config = dict(
    num_hidden_layers=21,
    hidden_size=384,
    norm='rmsnorm',
    rope_fraction=1.0,
    attn_scale=0.177,
    init='uniform',
    learning_rate=0.00178,
    lr_head=0.00547,
    warmup_steps=200,
    final_lr_fraction=0.02,
    train_tokens=286800000,
)
Each number is 500 + 40 x the weight over its row's rms, rounded and kept within 0 to 999. Layers, rows and columns count from 0. Numbers have three digits each. The size before them is the row's rms in percent of the matrix's.

# layer 13 MLP up, 1024x384, rms 0.128, rows 211-247, columns 128-255
098:578508530614556480522401528498469455505529512560485520456549533489418564478509475512537422480510485526559492402461521584512502471544567461461528549534448439554536429489509447495515520450512464536457490489447537547517476495462470506509507525514477530530567538509480523499550473516469462444512561556506534534507467567552466544470592461510513498468487504473478530459519480531517485488482
103:467492564510438514493462525531530546578519530510514482497483456441537524463551495492482547514555508441450474488495505498510451495457473427486546509467444499475453515414470531526543442489449508511483514483562547472488431536530478486587517512535456501517496490461460534514488600533554549599471520526481435504495511499548530486562446569483419485474485492480481479493517447499456509475468
102:551562511489522491538512497507421510481523520578537524514497435536401497449480475509498522559487556532469485540599439508516565508501559492496509513477526512539548503494507519427484534477565569513533493477557510529512511543481526479536541453523472470535541551512498498477548529487511450473498523494476563488449502482447520517466579463470469533448559494510556576504508510423454510449484
100:450509572497473559494502500537519462437436495519556470496542503493590483525445503454474536501478447482529489454428476398405524507446567463573449521504478512454503434517585503523548601506527571575526545469472514550468459503562487493470431559599503524543446450510489560464489487422579419502523453497495506477514546544506468464497589484447507471469529426486478567481542534488427475569449
104:488499478564543491506480521501516425508498423507482427585408479469501515472447547554534523544502460539496466484433475384508461417470500542541449448494466456533498489512456421466521568531520508526500471535548445489459528491501510533583403539470476501516455448472458493470522452469526434559501400420513515543464425492560498518523517485455506525486468563384512489567495446473511588476503
101:525525502416494441440424547554504534488543498569459540448463529522516474514463511519560518554443584566448548527454552450483508485490539450502457433526499416451486519438549507540492465511521430483443488429506477541532440505587451492514480478414504553524558510512493468482560469528521481539543485531509481606574515481512469522444445548457473453466522459470485473498521474475568440571581
102:450469532504518519509529482522526568534477498473580452536474511382496432511535542490554486506502432467480521530503475438451473491479565423511434556517457521541380466513515499519492482617496555400468483545536566459503542438509540519497450548458488444470485467475492487482479438525537415473515451539513540538485522496509413533488465432519422575514444559470489485456530505469479480573540
092:567544482569519502517429494398504476465502526530456504521499478563495426501527566448444501563500539474494429531528478495471484436438538467523528452447432498480479504560468535462480484450567518505508536548567553501445428527574492529529480483478476496550576562513465510539522492502411442511544441460539471612546506532482428536497445643527515477414419579558491506486509507499483489462464
101:472505515523453587506518436644456451633556558571527591479463513570485492493470460561482516513436497540546437552521541550527465496523514548476469532516472497571534501445453543549430488544510416475477587503534528522438527500538542455512476532483510486477507466525502554533524528531453456534496529497533445486523452502437545523541459544463577491406445451450513552469468485522524505458508
099:563490584497501471474569489476496514478543505550531514494579491527509478521511594459495530521482452499519462437584504496504626461501522468480535568530484442499488471450491502465547486476513549495575548503565496534528504474556485438464501510506537534453512549570500471436503537494537508535519468582532495452480600510554543549477518486542503470507510479479524543441490545552534471504553
099:467499513413445521496539538517533438602491490501547438443513539471417451541477436568489518500430497380504501494460530529508498514458536588490481461487450463546512589486473474512499487464512473518524514401539514557505395419494484492490416475519520467570552508432463527497522487499424559475490527505553494522464494459515498540483433528486560525571522469530511537494583548464524475536563
096:511494500556520503472535565424501552500494516485491450483511518588479431414433436449521500540517500495451502522462532434524519480418528499447573505481509536539509491521530555408505564501487543542478492550535462473464511526505511549555487530490481523441535479534422461580495498562473452490554488489528479474498484516524573485442483492451468478434571458491448488471522500486500471508507
101:436470497515500520508471550542469496499526515534448537468530556528551496473527509531526532459472554536474547441493462522502500605504505528534524450459454490529494464563415510531485507494518540516527443488525559485453522435520560510465528575467517508481458504578529504458593522482548468564533571491439403488520492521479457498505468496449440536459478507559532521524543495541486527510518
102:488415542556559556500462496476454499453438452431458515458572467568466472476526525540445451512521460493492517418483503510533450458487516490503519559492497532535526499562421466456496490565504515510505464511545487514510503505506547434520536518483478485481529591500479445545485499460525529511556512424416395484529557436461536499462508480534482581529515561493455553465447505486553513481518
102:485522575447491533489479462438458491522540545579460530470523462540481456417515475534471544451514535487487475445488454462516540514506490464452553506538477482509552507511536556471496545487480531513455558537459471486408438495459533607473500496470421494530412524495492443524536475502507558473459478453544531489484501509527447477516490578392459476473461520547562469449490458518482481498399
099:497457560534520521464538458510478462507478585453450537482455425461466529504500529500543429516515489492480489576472530448529478529527497457487517511511408457449481489467528533541499513529442542482434480490550512419519499492561503534445482506533488519521446511464513527455414483478490568501500568499506527508474526484488462438514497501511451538463534546477439457471485445411537472450538
093:505517421492506513493473544415520515500516452483505540463462530510469514540525466555437514521462499436528467521538485482498544495534422531566490445464503496398498516518506509488535496512511482487502508491522459540482541522478540462528455591491509545496502538549479464471540486542444609495469513541501463525528405519505417514549464480512499513582496512479455479506509530445543552463518
105:516558492483536502553533509505506540471557476526485546555551524558457458442513461518496458504513496453469585483405464616496462581519490449488507538500504474488506561561507531508501472443496480482477479545491430507431465481495523453556426486484457449498495411480471510558479575533528414495478514510564514384548434460458437563477464491557495529448423531489511483434456482535475505562473
098:436544475505582455404481492479461433516530494530483529483557477536527527496437489463449507542531528508409493539507462448506506522439487586491524495536492453510469501462501458411450468514495520487494469512459481501506469526478549489505502537551559493505460622473475490475496501527496509505467505473498427546503512472494479532521505480486567561555462510538478532516506535533480486504465
097:511504502560546464565477462520494452451484502501440490523521470580540512568459531470489526531567466503502454584519471429578435500478505448536525503470508557416495517449538501504512459512494484434506486481504503530548606492485418544573480489513478466494465447505516468501478437477441479489457583525481485485443449496500498554514467529460500547485561531496434558490543518544440478454472
103:541545446614499493509556466506455529484543453561545513536487526455515522514555557496517587513523454511513450535532539515560573495561536522479528526493471484507528439514523472538509489440508519422491470569539546544545436497461496516461485511511490512511425620510478497519524528557516503524535555508484485417560535480463543530482550503415464531538464576432556481515501512465409510513466
094:482484454483482516510508551477464535520475515475539546514468506476539551418586494481506526539390455501491467483494552508517421494543534529495498451504529577557464551487514447504562511511470483473516506484491500504500491487496442535426500451477453523519494476557537567533516545483545481465511508538479479491506436490588551595510487469509482466484446537550480554519483504475493471488529
096:482534514512442529516509535510517465482435497514465462496551572536493454567449525519454430464473500514429523444441547497484542526464506550500510487501540527508526527470484472447557505539498483562439486526512504479469494498537508529474461580450532507533472517447443426526462529476500461524586517496432555552454523497492509543520512491495461542452454507495491525519492445564490470471473
103:453405493561558472459485552502441461519420477525450577458486547520517469471457458485494559486537458516508525529541493483517471572561470584503487449502515457517517533470486468520565523549477484557508549513531466468561515513513475509494467584448521483482487493462503489489483512486557487534503475491530511455405450471484467491511489536504522531490561440541541530553462556589535514424563
106:502599503452443482441496483493479486529469528504494533476501440456473544473570482524472529536472549499545520574504469505472422454563508553470504505546486499580508365501445529490464488508445502501498518427449533455593508455515406487465456454442500475526532494524580462484499467482544523496505510522579467446531582537496514560492447462580478530508499578508444514505554426498490531471436
098:477496480505425483474433507517488449538522461493516461451433535453513545469470475526587449556535517592510493501508505526493529532529533478467558513489491565481482478457524445567539453492525528457476519519568477483507464503563538571460445473498503461484537507542576518501430440475502533520466477481440491514475499491532454480483483495508466508468507464535532516638506514472500506488500
093:470486573552557547498514460530490518451535568462528525454507492511518471446456460470534472483527498515512519598437539463508518529498554536420491428585538570484445466566523463464534561509483487463467527508452470436534454482509556501574517441505516557471493549488504476509536455493441467479523512534568486441546536500494508502530533485529529470536442467457583453525494509575507481624474
100:550461516473536449489514474519489567493508464569484489491460546598464448568431486445493489509415551501509473491499566494543483426512502494450465517451465564573518560554493507423506458546530497498458465458556488532500501557454540434426498514558535473568474509575466491555512412565493489480449537473436510438487455572511469501465590570544431455476504490542467477464504561471484436491444
106:520466525532518459470482511476476549519390545510519478527533467519502468416581453551443548513504495516430546586399509532517535500510454516483517503562526486503517555520559480420589529468538479532456502487523541517484498522470474475486511511509552491541485462546543497456471501544501482410496474550452559625486519514507490492500503486436532504484559423487601533486497498508474452459501
096:556434474506492524460557500584466477525510497508462531428464528482465468536461480510572484477485556476471542472548453507513446530443536485529596496532502456607535524600522455481453559525491552526551492459527496512525494529517443526485460447556499441514508526470437513516462495473492462511487493466514500492523480572471460502470489513443520512471418522506463502506538500436516455537558
102:466572498544466585505485444506530489502511509467496480470488527553573451493513548507629503503501531460523497510563438562464535451540471473498542515377491494502471510493503509567494516487562430509528521545586481544490437527441470436490529519503516551473521466515436529515442572524540455527461462505517505528550525421411567505479502521482485531525488488466513461499449481425502468427518
106:555471516550539543510545471445471490504502515506441528529505496447495510496527455516532494501498486436506500461479524541403549482520438568491474557528497448512547464405504535534581472460499433523479510497533490524511495462467377438505474497431468502522495475499515446491505492474501463530494460448518454442481499430513497513560501566510542554510499442484488504473489509510428531509514
101:514513581456524476543479459531521499482529457482559505504493441445502560511529522513519450475514465543497582490497468545473554540491536451526522498525522518482526596502528497473521524465433510515590381472506458477561500524543482586462448583498413547450552528452496563479462446508475503455427530452471456470548524505552523506477540480491489476363453453481479524434522533514492536484542
105:463548466527530503463521479478517487511472528514507465489531479443512506459540433548428538485520481473466492537480503567401450527502496535551522571441469417506508524521466484558489517486486574441538439502545502508582519512487518422523487513477491497510476477478465490565476472536446511469433536530462508470515540415476500467520490614474545446507551511518461549486447522519490506444477
095:453498483560474603472480474491575570532466500545520519418452508491596538528538573470450485475537437492546516527452499403437539488465484465553508540473586496505500527504487483495557460481536497427485471518451448509447525596539443425433440486460503606560502466477488523539462582489432521474513482539507475459489412533508464560516483493595555490479561590599493534533481485573407491512501
095:475558483512507444445449559460458533502479465505415535434421538457510430503508553552445591528549513499436492535462502468554420549523412555467419478443593522535490485482518530454549489553563544458590501508512506496447498453481535494516479446510508471447524514471536419534479493582543519479408466491521521474571523422434535488410498503522519539509549561528470516454467507537480495469522
103:467441549498402440571525530529539481502549565523464512463555492529434503402490466572432507423561523527466531496487494569544564581534522448582434528511430538558513580461540578494535532469485476494526516494453472507562477507545466477505532551588438510503518484565521493489474458555539511554546543536501501533446521589505553477536576503474580497533528544500457440456469469499442482432552
# layer 13 MLP down (transposed), 1024x384, rms 0.182, rows 211-246, columns 128-255
099:479416470429507535522523467530457449471449486501530483536469473406503542501516504478481447422420482582571596558510522458584474497451515521484481455500508476483497450506503493442502511606518505498427492549582523497454449454531543552487418522544478470486512456438417471414538535501563480439467542492531518459502545572531476474570525451512473515479504494487525560502550555503448428512480
100:536517501443526514511493506541589423458518478515547445602496430503543562457583473445477516463551482586498520548458514555468478534476451448476492475506549532486491480504424591458455556490493531515502551573510489406468529552511586551518470535514453473413539454486441433530468531536519509562593574505495461518380461501541577509502572470480488530564469479513525446542503508509486475481459
100:502407562555481461497509535524523493462515596522419480488526503500532472552510437442484483558472489557488496531430514508497539485542504515548448397467538496598595476507451472491448525475484539445487561497526502486584504411549556440539475537424551502494490463577472526549538476507502516406471510468515503554530477527504469476569478563514530499463446495505516482465534467564463522455457
100:509515500533476475459443520505482465489443504484517512434460562430515542468511509473546466531514511561442447481478447514458456461540483494491407534543544532436546467520513499579478498557475553541475536488515482443456480526489442532507505492527489563486415500426513498486475535532644524557485561459478454512509536517533532558481503558580601536480521583461467549521481523484523477521553
093:509521550484501530494504500506440535589489467491562530526516515533452496553567488502515546491544390532482504491512511550537478409445499469522484514503505538594496484517510448598578569523493521546500519483482429467494431501526435546528509479473513563493519495583507396486528488493512538541530463470475501478400420459465569504516519468438483537469486484484473501552491526473474562526506
102:478426503448456479517482545519476460466570469528499467461559469496542489498554544551562518493478499469466524541450542530493471504477498472550484499460476554470464546500452555424421510434543464612547424431492575496483461519535494519506485447442488499497525535521541455507535459526465490472521479583537491526537398442485525427428455520500485550426459397507481454487476511518449631483454
101:480444478446438432465428553497556518496447425457550507519486530489517461501592459518509518508448549537479529519519529456470549504528504428478472551544459480562431492519531451533509497479433538512463554450515544519515479476524483513420494497448582395519542493430465458476488480519453464436461487471486504458492479579435460485446509480472457522530551516478547537492496438527445445466460
093:519523480456475504493473562480509588475463487497447442452496516527513564418494439474432532511505474413505519543504521520518490486521467441464478417518537547462575504536551534526562558474556473441551530481421444533386479461437514399472453594438524488534473517527526401513515535508440489520499443510505445447563509507516504528499490475510521514410544514551478562514512544512487544478484
103:524519487452514493532482432562550479521433493584524508539458459472540552439537468413500489502450509445493437554501533500488505482493476550471548554555489482594543472460515535515535430562531560488480512516521464481384496516536533495449448496520486507478484516469504528490531548518465454470429526497470527506442472486486510502481533509474548551516543525529433463428471523489426507410545
100:451453540571511481538484517534447425390510539512501437480562549442605554500498506516448447484488504511471476487476432530544511514541489480493456546400519531476433484520481480419507484546593569484564513502524519483568545464423479505488460408598460474463499544495509469482535525482507490489533521560487516477470483457495530471439495458523545489484486526514547473486612455468527525531545
101:436479563579437473537553521460517493498435458576500420490506493519469486532495509478567560487530540479535470586493409459531520472524448462437538459485474511564473499467477557516447458537511465491435509466494550505548479514499502441538449542513419462512514504521487535478476532564532496517443485478541480472532507449530457506508515484488525508556543520502529495459530483494437478411525
094:477557494453513561524455503559518558464496564418524521447507417492489533538454421478534515419476477537474531522481427515466440483484479472469501436507500521487567534560511438470493477499478571509439535489459456477496539494528555504428491495526509465510481511539470519505481530428472565446444504534535449491525469495502519506477495561477523476422487601430501537517458497515483544433493
104:512507583517602469504455499514441529473496496491512526520508560514469493473562466524449480435583472437566444529479499473543596531584552470466500469526534465579588430520519449539561474467484479485553464511575568561473528458583547508492542537493441552466442529531409496501512498531558463448497458486501458493521451508464450552560489529471528510485570533494519467591528529465490561475563
102:463532580518588539531545518502530471484545454489532565525500467504482458510480471509473559436517517503475604501535482456539473498487507503471478619512569536478551532491507575486439485564564462517477571495540474500476480529454503501499519534537503554574534448527526470460510569485567490513540483467511485495476502473510509512484459486605472505475483534488517504526456514474536453500520
100:439622469456552502406447479500489496456526494476490498504588464464499556481464521452484588426554477485492488535564531415535457464461552492499529537544482547565556501409445534449513493499568523486456448477503543553411473472495553530513546493441482397472533555494516558455505493479412471499484481491532445555545515482517478500474530520441398505523547463540544524549459464478470478477510
102:488439506477488512472436478472557488487457523460510540514498500508514527568559549457514531448495519542577517523463477459470465482490501464524552566511508483378470543475479490516506511500482468495501488469521408498489490499464511600467452540514473505494505375535568425488538558428548514464507493548511544474471497434495526518505529503544523440507525524456537450544537459491505467535515
097:553484432452504471457482612533496505472536566510528477517504535496538536514475534539441486523529511501501483446456529501453492467578556474505560594495521482453485535477477485501484508577484534573524499471404480484449500530482562475512481443501583488478468451537456575492451500497485436495505478510514470452461428482436475518556481532514471562510551531444502506509464472518575527584461
110:489564494429559500514428414527487504499447503604479540502448522470522374571505596520586493429516477538499515513431514446506523503576508435423523485445528539489491452454427521483497494515529498487553512442526508390498500390510515458543507529585460545510374545497575439487528558527489444531479544536451524544580438436502506473521494471491520533511465465485516478539538514502467485530507
099:526475546465443500512525499435486486435482426464585490494499544529537469508507398481466481446486483450527504505513412560475450518508460547521470515557530468418520497516488541438519426507480558497504517525458521553463501494488485485464518472547511441550497504468544440516442462488459455507435467552488516486453468503495579490537492466460502432500478508465549547530526507495547512442518
098:433478506445550497433546465503554531505531484456508557494536515551510564557504506457440471483524449456531458522477507457458524485540508563527511511467495487517491508456569553508505483523519502486493434422514537516510517476467491478507523484521507420514474471470548466480499502501509549492496496460514510465497451510554428535531527467452496532444474569468457531560535468470513467478511
102:547562489538548478534568474489492479417521440490448476425437469474492491529506553465492586572482415460455476534490454525509488473521581512498548459522445515521476496523558503430508524411534539570478492473487526444510561541547479504525575536511485538488476478511435460544488504495538494507576499564451512539515546548542524479412488513474519513502565563528576551491462463510499476527513
097:512494511480473563500515546572527549486528490486524435499440543501498554503539516519514454514562521506488533499543549485434567528471576527464520491505514524440519456529458409564491516535523464546443582568528545492540514566518436493506456579510582511528527490522524460466580445571520427494504567491559495524479528543517458559396527497532467484532558474519444450555570577538555507509474
097:447496543426459580499487552443486445429519442518534545480478558512473488524516490496461495543477474517439537484477483491498451482521517509435490547578524513605499499555464454482492423540481510499450458494549510527519507539492523503505474533476519565571429470485495486539449498492492502490524455582437500492499505497422469519501531473454518451449468501510490546505502481513547456489531
104:510442488502437509509501485496531473565507476450471511418489520516483463468504502495572588459506528491471441519592433495517547479395468570488557478554531470452458469465441552493502551499466478580464461542522473504560547516438444479497540542485560447476581461559588519467450449508493568550435556527537546443486485508503491517414473476516542492493486429437548489517497561550514529471431
105:454530428490494557470516485523487544500520533486440534531465444516479562413518514577515528414462457566416488569451493496487554497560468550458526612531502538553518514486457508467583462460502386532558515496465502502477521501517451515462463469434423500501493493512501480517507506470530521444497497469548516455519526433454398486539454560561456459496553510455515519414538495539522445414519
103:550456501484504493546517569492497556468392527511485509524530461438468484508535487468537572560532512486511526559490564469452487518547553464518499479552482441466492435406460478488429467505451485464511507586418532540476479443512456457503551481491464566487517530492459513492512458604526464468462450526542470570476462480443453526593505586517479499471499559480529538463491535525501496524538
097:497540516524490490462505457532482468568505507506524466525532477506479534519458497565483513562457478420408549452465434509458425501459484471486487530529512534524536483535514523521482532510554496435538519500443517496489455480518483607499484529513526542565485425554506466525490488541556504506511416483500549567491426529466499473490568515444422508462494521497576495502549469542590520532504
098:476482458529529524575491582465486538461518437438480494467522429568499534562480482471501489399490552487527442547515532469472493450522475518470561543460426518656485474444521506504472479480465486509500395437440544479404558575510516451577462498502507518509468510502526508457522424502483452474492547525452527493527536458445430539524510509568540423463460490514524463494490513510464537507458
106:465488495484465515495529461484496476577464456543525463433474520517543517482543546511493565500512486477460506513505474527592557469586513514476548483437456442612514519476523560516510546478608461561430461517505501482530475446414512492559487468521575531521476481482573522437499523434493498472458464552488500500490453534420529546464435485494577471520466466573521521507503495480545515551513
106:438535493503548547515464510455460527558543506475532524583479520565514506440502484497468444504484430530510515540510430442506471556459511496503548538509501504359531458559527524546494485456454484463495541511546419525475499538558511470523466475467494528498521472487495520520568397566515564537522444522570579489435597551486492474401481441533466530515472530485510511571430503565485554501473
103:460536506467534517554364526498516504529525519514431530443425459510542486498514487490462457520556408460483486553508438525518525502505466485468496496469490528477477459427487429497417562523518472518550561475567513486532480533468428491488593540455578527471546478448488501470498522491481444501421492479505410532485503438536466518533481547540462494544436480506550541516577556440469461468519
103:498433506470493492546576523539530491522444533516441541405544499475433523488554555500512552450502507474485519441444449510533473455512480546566494516505508491514459501499447403550525523502482511525460497577520481487552542451563433536502561437450510524494516475495440501497468485511534486549499548513505479509427501541501549425433479460513483510551537476522484460511453581485555511478549
101:452479500502591524544436505487500480504471569512485520510484460417548539470439501522482463448491544515509515546453480564502525483563543522517518558449473458450519554552476446422495510544531421570476393519499531489572485492527486558450513528427495504508488484420439501476542575508522517463528536533518382481501558519489499556494424543473486472541524525519485515573522549557462548465568
099:525521506500556528542477471480592535563568530526517538427467462503454516527469491509477568552502566453501530528417471419482474525542459469515494523538502488441484519554488474506501456493518572477532521498485513459448444391515466452545476534519559501507538481513504392482495485503430509545517436482563506459568486379567485523534559526554487562500478555543447482519503531432498547450476
099:388547485574467526473472503569546582457509425489542459521569522481497492573519524522527506502515503461555493512485531472530429487403495529415539448518462487474526560537417451493534514496530483443437504454566534464485440535479457487490494496438523511481460497477511444557486490470459532422478515446473518494502520444430484535468499404524513512457554551496463469494463556527499539533421
097:491467499413455487563563417505495521602498503408485509549586511493447573498549570545520544521520493521459462523480504510493558422472509480511439554565525521464480527496485391473522574537504480539483555556514521510550469488499519496505578484505462503475544491504536429465511536547522519512529485486454457508458503497529496554471507475417402485549482569530532538437460551543436453438530
# layer 13 MLP gate, 1024x384, rms 0.124, rows 212-247, columns 128-255
106:514471432491557449463505429524505459433483542537429485528501586541524453448560513520528557491536466555523512559500492524512490532482535469507551484539523468553523504464476501493455491468494498456556446546458454517451504488508512520495454522555513503464476400536490517482493481485512474496511512451502526514535493443553426517449509416484476548505554440555499518471565494520514575523503
102:537536516429419493525546584528468552567537546472525529494419452492542531494498518497498469480537468506530462574412447452485602516499461524532519595547519405544489512513524491439466512492445454465486505458450540515459498445509483528490513506495489500505517446495473499563478514501508547494456485467480544498487533509519433541485456526551576549498542524510544560500501477463441548450564
104:425444483530469475510469475443501499570514459505528455534492570567512479498464526530488480487476438493455558532535485552534449498498480494478477547512455514471492515553507532538520588446495492399406418509502510488556536418445520508509545483513459493471544543492516518491456465500469472470480550504524480545497473566536502489554545470424457468500577428491560498519546466446504488489511
099:529492485513570490542446496519497493476496455531554463493450533533531470450542461487501462494505497483556513515476507493540553453465495501537573477452534497453527547472478436484512488413366510553474499533534491446480480482533458499554504554480520472553492463488546460448474446462518545555443502524547560470472480434514581507548508536468525537471473527448515487574501469448451534452461
100:488497437494555489543463498490561584486500564429537464504499474491512463541540550539523457533520539517510497529460660472502479499523510485493461468502526491525527476455488509540567521442509549449509481491457511534573551474500499484513491498501411573466472497420502534530485525523503505521488503462512536488513486503469504478469521472474523488430492461506500466540508551484494550560534
102:496541496469452447519447506558507481522567535414448473523460482504533503491428518536569549488547520511482540533494466535544504438474515527508474466470486517475434440515540503467486523513503436516523396585539458491479483514533573543483530481512488543481500506472502514492517448513431547523586454515550520489430593497557503472504444460407440461448502587495492551491519493465481524452487
092:513511486579532401563434480503534614515472474521510477500539572529483423463418511516539486478501539508548529409507459518477514492507482514489457530553541552532479480545472402480553437519506525454505506442498474489439500565527490444529527482473501477489472511454478513538547482550461444542450516419514501508571569443525483474520492549438484566508408503487509482536527514499497506462546
103:543539517520452501548492506450457557475546515433449441445533570516513439488483529542454530483529566546566422483529423501518488530501467546522457486559482415516487522567518495487532543473494480492519462456468457442530476560503510462527455446489499429459474515491425500524510480475495510529467506456498432450459525506464458447445440552460543527514464514481551462537491469457527456548524
102:509467522452505484428495615467522537497440465503462483473477482453472540504537469479484444482490460504457516529528522473486440450405493535558479490472505429514515502472497453462522589515443471484436528452536509559590518476458427515479498569475495473477517575472492502505514456484484492434397456480506546479504517491531495506575516487460502509511451502424519548589510483508524495491550
099:599422491454568509438512582514500493461426472461507549516495448538555483479524522586458451563515480554551473452528485552552505472498468526475527546504468491483615553448529503465556579519496525520446446515552492538498505554550523505538503463520483474488489470602458499554464478461529533477470538475489531447525408467434504513545472507536465475456507466573471477515510490505421484547471
099:592561386504518524550435577474466524491485568486513472517516435469482436509492457421523490550517449597496487425524521439546532439525530462475558478518508566503526505519463528527465538546494489563510467524482548450523484495484585511468454513516500458488479533578531475576444536505520448485502519526468461530486473530478568499484465473437495494489498461433477534557544463529437549578543
099:543441579419539581476465569518508501525487485502532439551524500564512518525515523441523554549487490436485573516592491508485475477488431608455497447535484510544506570492491569504530504512556487463581475497534501504557471476498470527519498514413521559468498499518560485447516516505564519482547508536498493580489585479555505548549549511535510506423521436509411575458521523501492464503467
103:478521497498518456518570485445525471489501440457489500535539492471534497463503499535487458494497460562474465540489459493454526461506454494503543527503494477534474494553484477542504508446528464460435539607492473506501454400429532574565447499505452527545523496492500550521479507489484532423549542519465560506493452492476503484479507463549516516499448521441457555476500495485446404458558
102:465509456516488510531424508556497477478499482490543542466490452550535555537482536519455514505458570487437417523517429461506477453473570427450473516476441525491531499552462576436428498472407506457515482457533559500523494491501518504487525501460524497553451448463466530444492514482500553477510489487421498581478547462514494482470567519498508462506493519574485455467510489540514503545540
100:548533495457563462479526476537439351565411501574494518493481503511524484499500464462554480436467491547561538495459509557492505502483456517508483458526458553403440543460495514499500553481482538421440487575533495498490518470451540522495475532514499541454510494507430542574521483511534484577496480527491425461504459544505494565549515525521555463533477585470468553547490522539512465491526
093:552419525511437539547400472514509628486467538500484498426550557454477509560462526560421504448585501523522497553464518549447551428460561475459482571541486587571502437521469521411465559601515471454501479446493520539474477496477529442553498522503543494515525430572511551509507544512513491505446488483497510441499471487510473508512566471529508520496575505514578492493472451573536492511516
100:479555505480498421509487438457531503549495456536496543546531529477552472507416546552461487470440503443522486451499528392432481467499521534457529457453554519524478469508575526601463477462534514552447473509499478444521486440479462508470474525539506480515484474486490529457519474463521478474506512524461500504511463541496494553474463512498530537577481544502457555411535440481447516437408
102:465497504511513479493536465468519566450495477475521491513497520539536525434574446534448508442487490529510451569541472491555490467504492468463524477536538478482489453510542546510488499506496469547555483486465470564598481464474524445500496478513520518491553462413509500484443469518485473526462514529463562433476461503494503565459546586376472460491522450466498540475468452516441416523495
096:434552491445474552430482408569494469506589450450492511552511606565454445543439565477490502486518465481501498582524402490538478540519507508460515442517492483523546509532531563541480514462422484565426507513547495538447428499544566472468448457568459469535543479485496474501534522474568497488431461460414549529463422496518457449520529534455481417511514459571468501539543507533532543493477
100:482486481506467515493547504531490437452473522487559464478533609470530484550488531575532451474468560460432577457491573478553473512473443557518530455505525534552532529528481438515548536454469465582512541526504556485537534448437515516484570493472446462452524533451556530466576585476488495459470541505529483527412490446457506530504429472448469526504559497479460576518462531519473487458456
101:487448528493463455526570375490555431498543526516518381496556497520454540480561523413434542543456488441508467506541540501462551521522449490499512558497523477567501558502585553425568512483431476543480430518516503459473566539521544541540461515428512488498536547515451491507526410509473426589449489458525523500473570501512488486522483527571496464536534466523517517528474489448539539399497
101:450385578513474485530502562495423428540462522527472506550514547551551529640509469541521472518474520521446509489532527438463514557552513468545518530455524486526445491485517524499519414425491502452520481515488465516513507519512486481494535563421448489528530603483495450565503507457464482520467519513491566577485484519502558463553565426454540515482480509491481568435465521523539514471492
104:495478482513505516498529518491477533520517527431486498463532492480484466475483510551520495481525498498489488435541528458505513532467419527450552499466511564514481464496555500466453474499503537475474476488488465540500419551472468433542486493474548466534512512511506513548512503507527550444488453512580518512508486491498518586470521492534538575511476512482472422467521431548443549532511
099:541489517457430469510529503509507505502459495553475470532502414454482488555486546488538448541531520502432542582475476501460578539523533525522500582536450551536441448509484498460562493587516517505479493415516528486479481443473497464525508502477555442546590478529493547495520505505429458489498419471468481470520467553490512544408561433537536497498515518555458536524491486433486553493509
094:470545517458536627436500510532526483491562474563480507490467519527476499495476485416485477433530496461521507537476495500521554503537541450540510461533530524496505515509547470505544503479450492472464473511602458479500449484506492535474435480509531459495568482567495560526405479490516534520563547531525580446515489503633496474427492448493559474542448518557515487571460488429451492543517
094:515489538575538488432497486513525536471530487525556488458499553483536516482481469409425492570490549469554435532580456537446511497494475506514507471515551606499427468577488544509465534467486466451395496437513501469541408523457480492537511465491550473494505472478573493544447469530437484467470575556621512546569454518446463481525511487502527457457524496519546484485445527458495443521453
096:528438518502430566582460528490509488510525510408515484468520448486513522504526501557458491399512480508501482552491545464512385488518425497558499507495551469475470488474452543514479401468562473503423508517516486474490552449474498485518550445471430524499560422543556495563500508514546421533451481494526526469539476438532481481453521470489444502491472513571427443542594543491541593523452
103:476474458533520460431534487512477537516571529476505536514431461537499416489492437413479429548531509469541518493511524499536526504456558515423521510434461501572466450471557439498513408498485480519500496500531507481562437531469494429511460411440455495474542505443556588466524482452483498517434515554427468466488576449456504489522501501423558551543450563534485572586540460565549522454498
097:535474514567539515498554514576469461434490459492493467510469486505489450457446508528542533501469616453492533487494502606528484504508491517421453525509464466579430474490571479432515502561552465526484486552447486473548493498486511523493455495541543472438459513484556525488465548443421409494535572436477493516510471466518448514510490557481591513507496560521502499432501518417467462502568
099:452501501506496465533472509495475497464574471506485481509488455503609437458434494520477454477518442577446473485572505499478544586558502489498601549378399433490504469487518493518504531509491539452515465472471541505491534535522507541547504508520478453518444518517426528487541458518544465451520514428517431535568526510469476535497486460439488490486454494535484503481526517477488551536563
100:584540505495515486517474612419479516507528493480541488582503511487479451499460481491416480476558524525536514519496520531487526566492487507533454547488578519523481482432492444456484482457486448537443489563433491443483470478429498446512535536471487508478551541509505501507508488515441514457501542497534519520489444510486474506548499521536538476541468455508447482470508465518501410497554
100:470566571519439520502459549497430560486492467549416530508472464480471490453509530431533465525507498542492557564456476457549433505515558481546590524499496480496486531499519489485405502473490397492483376531507521499428543442559526546467564524517467497487594478489498499448455505423531482526476512494550486490542522570545492532507498442556535627516510564451475473511504587534511551513487
103:472488391508539565536505434471484490513454506464506577482580500529533519554484480563509500446480521437520461544440424465504474466524477510508511429511496509478533529537527508484554474534462587472501499587499521486517490533492524496496475471517500443519454492458471452473508486469475418461488520538448545513434530499558481615507497524533497516447455512564391530510491455469497501462486
098:471521500544476532416410480517443511551488510467518467515504457523535489533452572532510524482415449525498556492524419505426462485511445486485531533480494507455491575465578452494553451538438461449512461530508487527438492600475471574570567537462488485486468481486503482566507463449441441536505502601460480512483518483586448492512474517488533484537499505577561504522526543556502515508533
099:553492507502448502494532502554407509419499534529513476518482536525493495478504520450510466508501475530496407549508480472435565536510460446453493482473503476452426453575535514434529570509541510549467495520533526498526523523547442521554534499504454525509527520438493495457399595477558506475452521525450554494477510546526487526435520481422413469547488452486543579509508433432520543507522
102:473473452518521495548479570476473426441458492453536492507483532522453456508514491463446473465465493578514435474513479455472469485451511495478454504621468472419580439534550485516484490470452474486474477444478509529567491484436515419491521459596577502432519516452444516497562523541487480459507480464485504474480399479563521484475489533511486497520499517449543397495474416519445533509445